{
  "n_layer": 14,
  "d_model": 256,
  "n_head": 4,
  "n_kv_head": 1,
  "head_dim": 64,
  "d_mlp": 1344,
  "vocab_size": 8192,
  "activation": "swiglu",
  "norm": "rmsnorm",
  "norm_place": "pre",
  "norm_eps": 1e-05,
  "positions": "rope",
  "rope_base": 10000.0,
  "rope_fraction": 1.0,
  "qk_norm": false,
  "attn_scale": 0.125,
  "bias": "qkv",
  "tie_embeddings": true,
  "parallel_block": false,
  "init": "uniform",
  "init_std_qkv": 0.0389,
  "init_std_o": 0.00736,
  "init_std_up": 0.0389,
  "init_std_down": 0.00321,
  "init_out_by_depth": true,
  "optimizer": "soap_variant",
  "lr": 0.00472,
  "beta1": 0.95,
  "beta2": 0.98,
  "weight_decay": 0.039,
  "lr_head": 0.00732,
  "grad_clip": 1.0,
  "warmup_steps": 200,
  "schedule": "wsd",
  "decay_fraction": 0.816,
  "decay_shape": "linear",
  "final_lr_fraction": 0.05,
  "batch_tokens": 65536,
  "seq_len": 256,
  "doc_mask": true,
  "train_tokens": 390800000,
  "steps": 5964,
  "dataset": "wikipedia_en"
}
Each number is 128 + 24 x the weight over its row's rms, rounded and kept within 0 to 255. Layers, rows and columns count from 0. Numbers have three digits each. The size before them is the row's rms in percent of the matrix's.

# layer 5 MLP up, 1344x256, rms 0.177, rows 506-539, columns 0-63
116:174171160141138103129136108165141162122155123172105145105140052132135126130145116174130115094144133127102142154123176109106094114118138102138116141112147121150165134137094131152110169096155130
097:091159164124129105144104131162125124141116093135173127148130158168165115134178118092125121101160101135132132165116126149117101075129121128109128152148132136120125104121127112128120127156154116
109:150168120170105162094167113144126132124115160138093146118135111117111135105142127135199084126119130160122112163100118141122108137129123136124146113129138127117123093153152114133104087109100125
108:163129107131093143101140104121114145116125099114100160112114154133162146140144128129155153087107128139120081103093140106179164097127153094145132158150078112152105148156113106152129188178162128
099:123130159111088107115122143169153113097197127143115102143147118155099149129180122080135119122112122116161094143108131119129107129125137119138131103075113137139201133119072172114089143167130130
099:180115079100135108099154113125141155126071102091155109122121124158101155127084105113115154119099129105115139108132138154156130140145098122113154137120072127107125143090166100094111127136117179
097:104140133044119120175144129119120128135147116122145152141165114115142165149102138122098207187123131140124120152155128123130128117133133106142080147091137127114107114106098116134148152121121153
115:173134164158142109112108153146125166133103111114161151122099152144110119157112112118155122135123097145114126194124123143126131104142064140137143141159140119109168131149156125115141102131138122
091:097132177147123118116120145110144130160108133100099165071107144102148134142085125138120117142109161129174163117159100154129136184119145090153117100142123164105158138101125126115131129129142150
093:132156167114153110103142070162081096128111130110153135141115093097154145142154128090158124133149150103106099167087119115120152106116125136173177142158131120147127089134141110134178143088123159
100:124169120088177114154136130122120112131097137137143134119138130128148102119129135117155100126079108104143130124137176115110081165145145112141134160135065096101117110119085095149156112113128104
110:139112137089127121144138101147124114167105108132152151130126124179126079159111127081125131114142135167114128128148127164121119093134129115179106141149113131109113129106169162176112099138173092
093:127158123093169170146120148114155135132095135139152140136106131154162143121149122123126125141124099101105115130170077140103126125141158127183086143162115143149144145139102108136155147128141142
105:132100150138112117116134115153092103104107101119130112136167146168158156105168183123148141137119117152117133149112072149106123151096137099107121130101134140133106147158124094123151119092172137
101:110127140116140181115113146137164104170103140108133103149124148134153080104110124131182147122108141143135130131153126106144164117083122075145082119106096102125123157155151127140148113135114148
092:152109145180135142186173120149131131132148135101165095102138090101087138123169153116136160105112157105105121119133100119072123116139103144127141135100158136128134151114124140120131128090131077
086:126173100102116114134135120146082109111120119106074133131122115090123135060159074096150124104092116138115127155125133129135158125106127117117125120093137104132132083099156104121154095131149136
103:140118123117112153135114144143092163135156077153121139150102137121130141118140126115157110149140117141096129138155142175145099092121122105143126160143147094093134115127099113102096132107115130
093:139156074140144128107114124087142131107146151144140150125131117135122190151139133099134143141181120128146087105127131129102126151125172131128137161116180062092171144104099154091148115135132133
101:162126131112153115133133130100097179120133125174096152100119085084125135123138118121148088109094169087143100139158160098152167138123169161166159134104161154155130113127144152115161116132131126
099:121170172121123124148139129134088120117112137122098159142119165142127128120145116127074158162133095132125152191103099113131113143097091127147139146110136124137194111157159118116127147127099100
101:084140137087147134130139157154145159171067115141157148138194121103186111137147114143111159089123159156087151139095103079134111172173155140131155132138132102151147111114142084122139113119176158
092:149163113109125177102113145175132149132110103135136139099132101152116178125130113146112118118134067177115107109129119110110162141109123157112186153141139116149103138131122141144087131090127103
112:124140107110091140099108127120108107152136159160133084135141142095152175168147130136143107142128087146150154128143155087133160092121138153106126112112122106111154095122095168093123121151147146
096:171146070136103125107098124162101102123101162191167149141141100092163142121096086163136157128096104095154117117127131138132130149131111113123137131167116124114141095111140115147137106123115132
090:126097115168121122195147113157137097146090072092093110093130134121122139122150114134109130142126131129143123124117116115160118079156083108185107141127109100121152147132114150118168118131087116
104:168116110150138131144122168142115109131118134126078110123100125135115131156114158104078130158090132117151110091134143128117139172113130152149150128183110108143119158115107122140115114128090108
096:130156123096143114136115152173184114107100084137117108074146165142149131147121109126084124137087155161151155125106086157124085130146117122094130123086162116165184142128146167143113133128144107
102:114081152135078096127144119102102127146135143120121117084121121107107116143125096158137142065140103141137128109093116134131177132121129133093162134118120110087149168122113147130104124127102118
108:140073151092131114118143145146116123144121151131159140154130150130131160093147118120125142109119148154090128149125138155140138147135165119142119152094080162127136179115167149095140145129086077
100:105089121109160111095140131122109140148172137175107148193118171134127095141159160186113159135111126119125159185106130126099130125157119109102137108139112097123089120108128130127162112126118142
101:124100106116183129138135123137123112100135093113156154117124157165110128122104115159104115168137074116101089134113104166094156138093122123142119165119106135133108106117151136159132180137132147
094:122122144114110106142123182121115125161152119113138159146098141160117150114159106141133092094100147108105112105051136150122168165133113119141115117094132106171128139090127072154099127088117124
101:127167117112130079178123130158156104163156137142124106134191138105132081084116121160099135145188130159134132157142135137127155083177122165184101117125095136135119117125123152104119127118139130
# layer 5 MLP down (transposed), 1344x256, rms 0.169, rows 506-538, columns 0-63
119:094094103071155173117093160238138172100178120101115184145148095118132110113144105158116115122170157124114109116125143107137115146140117125138144130133108121130127159108119126170142182161122112
092:118127130112126132120110104117142130104099177126101166127118163080112123123089117130143140111106154152103133157095110153144138141091135090104134093120169068131099148107156138133160144067082104
105:156116140121155117120107114099141124104146098106120146156132121136114132128157092156137113084144113086165169122162102129158125109083127116102138117149147167092123182148129082139092139119144145
107:137138098130107127111115136121143145161136124091121152133105144120157150125155120077078148121160113114174100138136143098107145133146137114091168168144110100126142156154150110147134141169177112
099:130112146104157111114184129094132119109070119126130106133122123151136118103123156111120162108088123078157110149131136097124165140099129128146105121132162100167087090178115112141081109117093124
100:105101102122142140143103133134097175129135144146140146147067154080151106152160105157133144172091102159126126139129134130134148092149102164125084113139147146138151128129105162142134129125172105
097:143085138127153109099145124112124148088172144147088093119102115140155112126141137149126109115143100113127187086125151114103097138155157128149113127196122103087156166141138111131138105187121113
104:149135152166122155166121118111115113104117124095131121102183102169138150129137133139113144104149134144176125158120107130130087148137101065086102148135119159138157124123113110095053164120131120
095:104110111120192153092156103147142114074155114119112135133142133094124076146116133116106142102138128144080121135108147118156129125124155111138121140118086126107134122142151100121124112127128115
091:157100144102189157090176130119100161157142137121150110120148111139129168126141186117083150129119137100132118140107121148109165148104131149167140125165122121079098121152127106120118151137072174
100:153147112114131095116096152112125125144157116168108141147092122132115112065113101125147133108126159078117155105170127123146108169113120167110083152141156126156182144129136157121124081091119135
109:150137134088128122119104109171109102113095150134119085134134161127068161153108123140089158090121157155117099098121077159103151123115120119147163151145139180111129104095134158174163144140146125
101:165131141142174113100121174128082140122125187158122083123146132148147114107149121111116153126110089115092092130149095121108182151095111137105067172100088161101139072124113147172127086106130144
101:056131107136157138078127118119125137165111125123099117109073109068119120096108130140102129147119165122164137137126141157152149101156130105147137136160148114116152155143114136126099124101106130
103:141128176147112162159157154169113111106132136087126100131111128108104122117139167122138126123090096125089122107109107129133220143136126148158091103167085151157168162106145126086128132109142151
092:104122117071121136122098189150149146171104136136136119115158107158158129132101113139113108139105073217138088109164101100183129153135157118153115082095080106132090148138106150127140106152134127
083:112142127155098155069130103108103106142121073123136124132153117137145105164139121085121102136136088129140138123131106105114106084151126104138130118181168213121142139117154136112102146123077107
103:111127072116157093108104126100158089121142118102124143106109129127097161119144155142124163126123154099141086136148129128159119130157116119135120135111140160083116144102123137156092154142107163
095:100192125142135170144150120139164158129132136129085108148096113096118118148104123192147081111171114120126157116137153132159119142108137114159147086115117148151136112124128118116167087099131101
101:128140123097133134152086127123108107160148160086116105191149126136194117114135132116136118142173166122155138151139143157090093149091130117122151138117114149154143144113147117154159103114104150
098:112111145156084145147143135110097107193138113106096115116151143115160164124164134160110111119144112132124167160109146168153098154130153137124101140169174137141145118130184118131129108134149129
101:137120129142126120134086109132089147142144104139152121114101151160114117125140130106153143137108116075148094141142141097123132083087101118144118142074151130152089140155116139136126161125143133
098:122110101149112146130154162124139104147097161115138125160131129159174174132168081129118097115153108139155119127108132087136135141169155137177100168146145115111118152106153132155119121163125141
106:115114120104091088105089118117086144161116124184080102142088098079069153129129128133134139153153077158167165125135144144142137093095118107103124143174114135103098166164144156066145135104134159
093:105141111131142131142135114175142105120107166123156131127108157068135115142114090100131156165105139072106088111118118083134150150166126117122139137079184143150108107084140128140072148153105116
096:114085109126129112132132128138100108100106091145138105084181149084123142129112162099137165127168142135145086157157136098095123149103115158167141142087133113182149145122113154143163117142139145
105:129093151127146095131155126156112147131108105166120131091102088087148103124126136157158151124118114140140146153122117106142138102172105154100167095107191125152137117105098160126120116115140156
100:130114142076131166154064093125076144146124124078121136111111129162113105161117147132110099146141134118115141170143139172117146101111112168136131132131189112129145156108079151125130203167170127
094:120159053103153107118158116117125149114115178147147153161121119083170119101080146135113085122181135117109134131160130136129147125126106100141108124123156119113099095119152134115107109113106160
085:141091146117118099122142139151166108151136109141130128135117127107118112131134072113131142168095092147165114114150143103167166105136155147107132111105108118124153133168106164130105142129150106
101:081124143136144126114124102147122146156146150142112156121111093092118149115136121136124125140102139166118115117146111121124097102112083116173123154112134118187135139120089140132163150124137106
101:141124131124144133110154144104167153148114130093095094118117163146125088125133136088137139119119111130098107100131122149111109122124150076127155132134120170115130132113135163111138137132149083
098:122146167125174127130124154122113122134159161111148089131148127153149159134138102144158118124115103105105130129092102124142112180119144115143123182124178114142157114100149131060134142154164146
# layer 5 MLP gate, 1344x256, rms 0.182, rows 507-539, columns 0-63
090:129175108139081082122112128100158107142119107150140144126104122110159115147100115125155147149155122130098136132135112149124180141097153100148154119115124159174123155133136092118115113128089152
107:133103165128146124078111174101159119154130161101168128131138124118087121151148107157148136122137153168130142105157087150148106123150086111122155136125110110129110124141115123148169099135155105
110:098142107141137116128142136166116107143088141127152113119138085140157110128082115183154108139116130152106124115149171117114134102151144162071193114109124116137121119104125142108166123127106096
100:118122097112135174176069092154142128128105106100113148112063135119115105140127104125115121151077113122102138118137106139136098096155174109122160114101172122150155115109150115102155087113123168
101:126135151102113105115117116141196137152103131106137072115176089144123175134151126089141095097093141128134111126099089133151133134156140096100176127155114132103142114102134145076130135165120152
093:092110116103124120170126088150157080119093123084136143102153141127165136148144127124117122144135133108106110175131110093134086114144123131163127128153082125167118149090103093174118138118118150
116:116158134128085109113179111138118115142104159114100125089118125110101127095108111133106180102171147128102119130126108148117176123073138131152132127110158099140083117106126142144112114119189104
089:162133160144161113147182141128145082102094135132075140085079124179121134134129063120110136142111166136143203120140087130130120104085101158157113130143129137110127143095129143124119160079129138
091:100152154169119077124107134140130093109117108119092114120111139155140103132145042113168157112107110154109120124114124099129120136135135155140120114101100134118127111090111099155129125121156112
100:111106123142118123131109144134151108134130127107117087152158144133103139092153138121086116143159131146112123102126116147102137155149140117131134128148132141169099107159104102129115143125154131
105:148143115144099136124157085112170083153099107097146133085101117131114142162146161112112077133142150128122147136113110147091135142097135092168127165167126142136076111134123124124131097164171118
091:105138107185152125095107174131150100132144154142120167112127099096139111146122130143120171134122119104090116115160123170156120128090162092120151100132152157117117125120121152131146150108130114
101:076155149115117090104139114143115118135125143144122104133120089104146134139187169100139116170113087127077102139125160118107126162120115129161125072062119135110103118085132142118130149134144133
097:121117156090120170125173145133158117161113135113137112143146152143121129140086119146143119106135171116131153143126124108164112102097111163134130182176155159098173135195083128091162159130120125
088:141155130131145129096140136102166126141140142111088123106105082136100100132071119152149132118115104194130082100171131098177131117109118146157140146164116098146120108112139098134158144151089130
083:138122116159118130166121131095164138183130108130167120186137114152113109156134176156113145143165159130150131115160110163138099119137144104114161108145144138115149211152112101093052146142113128
099:118140108104131156092135086133155086096097118127154115071152132121095105110116169146156106101116146100135140135150141126141152101135101126156093151145149143146130118105158115093119131129078103
098:125172154116125082155144123147123119158129120107131121176145140154089132134097128124119153160132125171143118142132103132151115138111108130126127163114144137102134150113104140173156106133107084
098:099158121078189120154143137113145142180117122154139154122132119124131146104142152090124102096145121098094155108141124075159122062136137129120131124159171113122128149123161136133122100097146104
094:111125148118121142121140168143151174141107100146122159129116110110107118121103107082136079161117131120108123094172119100151091110114130176102107170141127142136102068140121148119160109125099127
105:126091110124137126149112103137126061138097172130109119121152170125089164153125123149132164135102142161098119136109128160102143139150176115107160121167112095099160127109086117141146118123109083
092:137180178091108134122136142163089113096129094159117161113183147152149154150146109089119133170116108152133176126122136132088104125106142123145124059136129128114136144151120173155124135091101113
098:077115087118107128101140092139065128153123136118155097165109146142099149143140119149118180164152108176158121108126100103136119116142118157085130119127163152148110155142132133113140182126167124
094:113139146137110135091114138145118129130138153143144129155141089113128096093169145146157113123130130156096169153146157085142127122117135116115155130138148098134104134074150150119150134145108119
096:128177145105124117158121119149154088121171151151138131091153147176126100096119045146159103116104152148137129117132142145140118136104101101138112094147201147124094095121091130149109140132101105
107:141105101111157150101121130112139148100111101139167075148129106140126186125140157111157122120125196104070141098169129107111080133123129104155113172136121157127117145139158118082181145132094120
091:120110130177138140159126127163135082119071132113088105123143143127144121122134138145108102143089146141128123164146121134139126129161164097092116138094064106120162133131118162105170123119070177
099:106130143103155104148102135128124120120111108116139097154147126142128103131177118124162143129141104121115195151116131137155136106113154131133199139135123144112101148111129114093110134154165128
099:159132123152142111132123166117122149146125119130106130126112086116124105134149127106123134101129112157165128145097132134125138157127150126150106110127098136106114086105082128152096120162129112
096:177155115147121107126117137107129131115131147125153094115150126132081111156108134105154139135134128150154087109146159126143100171173124113099119161118122181102144111120141109117069124138136158
099:108135115142113122089130114133132123138149149168109129094130152142088132106150137098087131136120128157165137143126121131183089058080181108159116189120126133138120109122091136145176098110122140
098:134101111178141114150139089102091123110149137110084143163102135106126115131158084125165161125142123138104155072109112144147117143079096140111140129073157175158082162141139138139150141117150143
103:106122108160153069114100115136101155129125165095124089123147081137164115112097179140131108106116118108148106171130111136126126127099111099133094197125137147101128145137121106119160152106138095